config.toml
n_layer = 10
n_kv_head = 3
norm = "rmsnorm"
rope_fraction = 1.0
doc_mask = true
dataset = "wikipedia_en"
Each number is 128 + 32 x the weight over its row's rms, rounded and kept within 0 to 255. Layers, rows and columns count from 0. The size above them is the row's rms in percent of the matrix's.

# layer 5 MLP up, 512x192, rms 0.0781, rows 108-110, columns 0-191
size [104  99  99]
[[165  86 122  70  85 118 130  94  62 122 119 140  67  71  90 124 126 110 128 162 113 110 173 172 152  86 145 159 135 159 189  98 122 121  77 136  92  99 140 143 114 155 130 152  79 105  97 127 117 100 132 183 119 131  88  78 129 145 123 101 102 165 143 128 146 184 120  89 109 141 162 146 120  97 118  99  82  81 193 121 176  84 106 130 112 110 131 140 125 147 135 110 144 214 208 105 164  76 120  93 123 138  75  81  89 163 154 130 181 127 168 141 152  87 130 134 148 150 130 164 153  97 107 109 147 102  91 142  95 124 153 120 133 140 152  78 106 116 100 118 104 119  95 150 120 126  56 144 122 106 158 134  87 101 113 131  96 149 114 116 110 139 155  84  91 172 136 126 119  59 156 200  90  93 158  58 171  92  94 133 104 140 208  74 187 136  77 103  91 169 142 126]
 [111 180 121  90  74 126 138 108 160 166 114 121 138 145 116 200  84 172 171 111 103 136 131 143 115 137 133 134 140  63  97  92 169  86 125  49 199  94 132  85 116 118 139 104 130  58  95 118 111 125 103 181 122  96 132 147 126  90 117 115 100 184 155 142 116 100  78 162 147 102 147  99  92 166 137  93 154 122 103 113 137 126 124 133 155 146 149 146  72 157 135  77 100 138 150 122 134 135 144 168 115 187 187 107 103 208  74 156  94 106 126  95 112 103 138 151 139 164 161 116 107 107 107 185 142 158 153 152 123  87  65 179 153 144 170 132 106 147  81 141 164 173 192 163 165  80 145 134 184 157 113 135 166 150 103 125 113 169 126 114  78 186  62 137 150 137 142 137 153 112 110 139 140 111 150 132  89 101  80 116 105 133 176  96  95 213 130 116 162 108 133  53]
 [120 146 131 103 204  92  95 165  54 149 136  85 145 140 132 132  97  85 133 148 128 117 102 186 138 104 124 167 125 124 132 121 141 130 172 143 146  90 174 133 131 100 163 108 124 162 107 151  17  71 152 177 104 178 112  98  81 150 112 140 106 110 154 144  76 122 155 195  94 112 107  96 174 181 140  82 172 114 107  71  76 136 136 123 108 152 116 145 141 212 140 171 149 156 140 142 111 148  76 175 109 151 117  91  82 122 113 144 185 105 147 146 141 164 132 130 166 144 102  78 143 153 121 135 120 100 132 115 183 168 116 149 154 160 117  68 139 122 159 115  92 129 134 124 125 208  83 134 191 107 110 157 137  76 127  93 127 156 110 162  73 144 162 158 108 109 141 110 111  74 109 122 100 134  74  90 149  93 106  82 128 133 131 121 196 115 176 198 125 151 166 120]]
# layer 5 MLP down (transposed), 512x192, rms 0.0767, rows 108-110, columns 0-191
size [104  99 100]
[[130 179 157 111  25 184  88 165 151 133  93 124 142  91 116 121 121 160 141  90  79 192 174 156 106 138 145  89 175 147 157 143 115 117 153  95 178  99 135 172 134  99  76  95 155 151 127 145 170  82 115 171 136 120 160 159  74 163 132 169 101 125 162 132 134  85 156 128 133 156 112 110 176 143 190 148 161 110  80 139 139 136 159 113 128 176 118 120 161 108 167 171 117 101  96  75 168 121  87 108 127  96 146  73 138 133 159 170 170  84 121 107 131 109 139  70 127 125  96 119 145 184 143 106 149 174 100 138 162 147 205 147 120 182 106 122 118 193 101 140  85 185 145 111 100 122 107 133 127 144 121 109  67 182 125  97  78 108 110 114 151  89  80  81 140 114  84 161 127 123 119  92  76  99 154 117 110 118 169 125 127 117 181 163 128 107  72 192 130 190 144 149]
 [178 124 103 166 136 193  64 147 131 149 104 148 113 134 150 160 161 137  77  93 123 129 102  76 121  92 143 142 152  79 179 132 181 126  98 136 161  98  78  96 160 121 163 123 100 115 165 131 108 179 121 150 149 158 103 161 135 110 140 171  91 193 168 142 125 157 134 146 164 147 134 176 133  63 114 119 148 110 181  90 158 146 121 108 130 147 139  67  99 130 151 126 161 156 180  83 144 165 149 181 134 197 162 134  78 157  73 109 110 107 156 163 126 120 142  66 117 164 100 113  45 186 117 172  97 107  96 111 121 147 135 129 205 163 165  77 166 134  99 113 118 109 140 101 158 141 191 158 127 138 115 128 121  87 104 141  92  90 121 138 125 125  67 131 150 161  46 133 188 117  80 102 131 147 177 105 137 114 107 128 129 111 141 109 117 132 142  86 118 175  54  73]
 [ 92 103  86  91  90 197 106 105 103 172 141 165 127 140 129 117 125  71 148 189 165 168 124  34 103  58 132  81 154 122 160 180 119 116  80 135 149 116 124 138 184  93  74 153  96  81 143 111  89 141  94 137 161 151 155 146  86 154 122 193 101 112 116  73 136 121 100 103 115 114 141  81 184 132  88 142  93 189 157 176  79  96 146 113 148 105 116 134  68 135  78 131 106  87 140 171 125 130 120  71 107 144 171  99 158 107 171 143  98 139 169 113  99 190  77 108  90 114 120 153 129 114 148 159 107 161 149 123 161  67 175 135 136  74 165 120  69 121 126 102 168 119 114  87 160 150 149 138 128 115 125 139 145 135  95 166 132 127 159 118 105 127 173 131 111 156 145 199 133 113 173 122 131  57 141  76 111 129 126 146 147 109 119 163 115 170  62  91 116 174 151 120]]
# layer 5 MLP gate, 512x192, rms 0.0808, rows 109-110, columns 0-191
size [ 96  98]
[[133 146 158 145 104 143 153 128  95 138 141 145 167 153 119 177 116 117 118 210 100 147 150 145 138 113 127 199 108  97 100  97 190 150 141  94 131 154  95  66 119 123  92 110 167 148 169 162 107 139 105  34 130 155 126 127  71 108  95 136 127 100 137 144 173 120 105 101 144 167 109 125  97  69 117 177 112  96  98 149 166 111 160 148 119 142  92 172  87 129 118  76 123  73 150 188  99 104 103 121 128  98 140 107 217 110 107  84 129 152 124  49 144 153 125 125  67 140 121 154 118 191  82  76 155 173 128  80 120 179 148 105 176 149 135 137 106 146  62 211 158 134 109  77 118 121 149  86 131 114 187  86 126  60 148 117 164 130 130 111 149 155 130 113 125 106 183 119 134 117 158 110 134 105  87 112 153  75  77 102 171 105 142 137 140 149 157 107 151 124 138 192]
 [159 170 149 141 150 121 115  84 143  84 146 108 142 139  68 187 152 100 100 106 146 121 133 145 105  78 102 197 160  88 132 118 171 169 105 156 144  60 159 111 136 150 163  89 124  95 170  87 126 151 152 148 169 128 157 124  88 151 134 131 105 159 125  90 129  79 117  89 126 152 125 154 180  71 109  86 148 112 117 106 145 130  88 100 173 126 107 135 146 196 174 181 172 129 126 104 180 102 202 135  61 170 152 102 145 184 135 107 102 141 139 121 114 135 146  84 132 158 140 201 124 136  85 145  77 137 134 125 136 155  74 180 128  90 126 105 202 134  96  94 153 162 138 128 134  99  90 124 118 177 112 140 135 138 143 147  97 124 195 209 120 131 149  93 134 172 144  91  81 116 147 103 154 164 158 147 203 101 122 166 112 119 129 174  81 136 181 127 150  57 126 168]]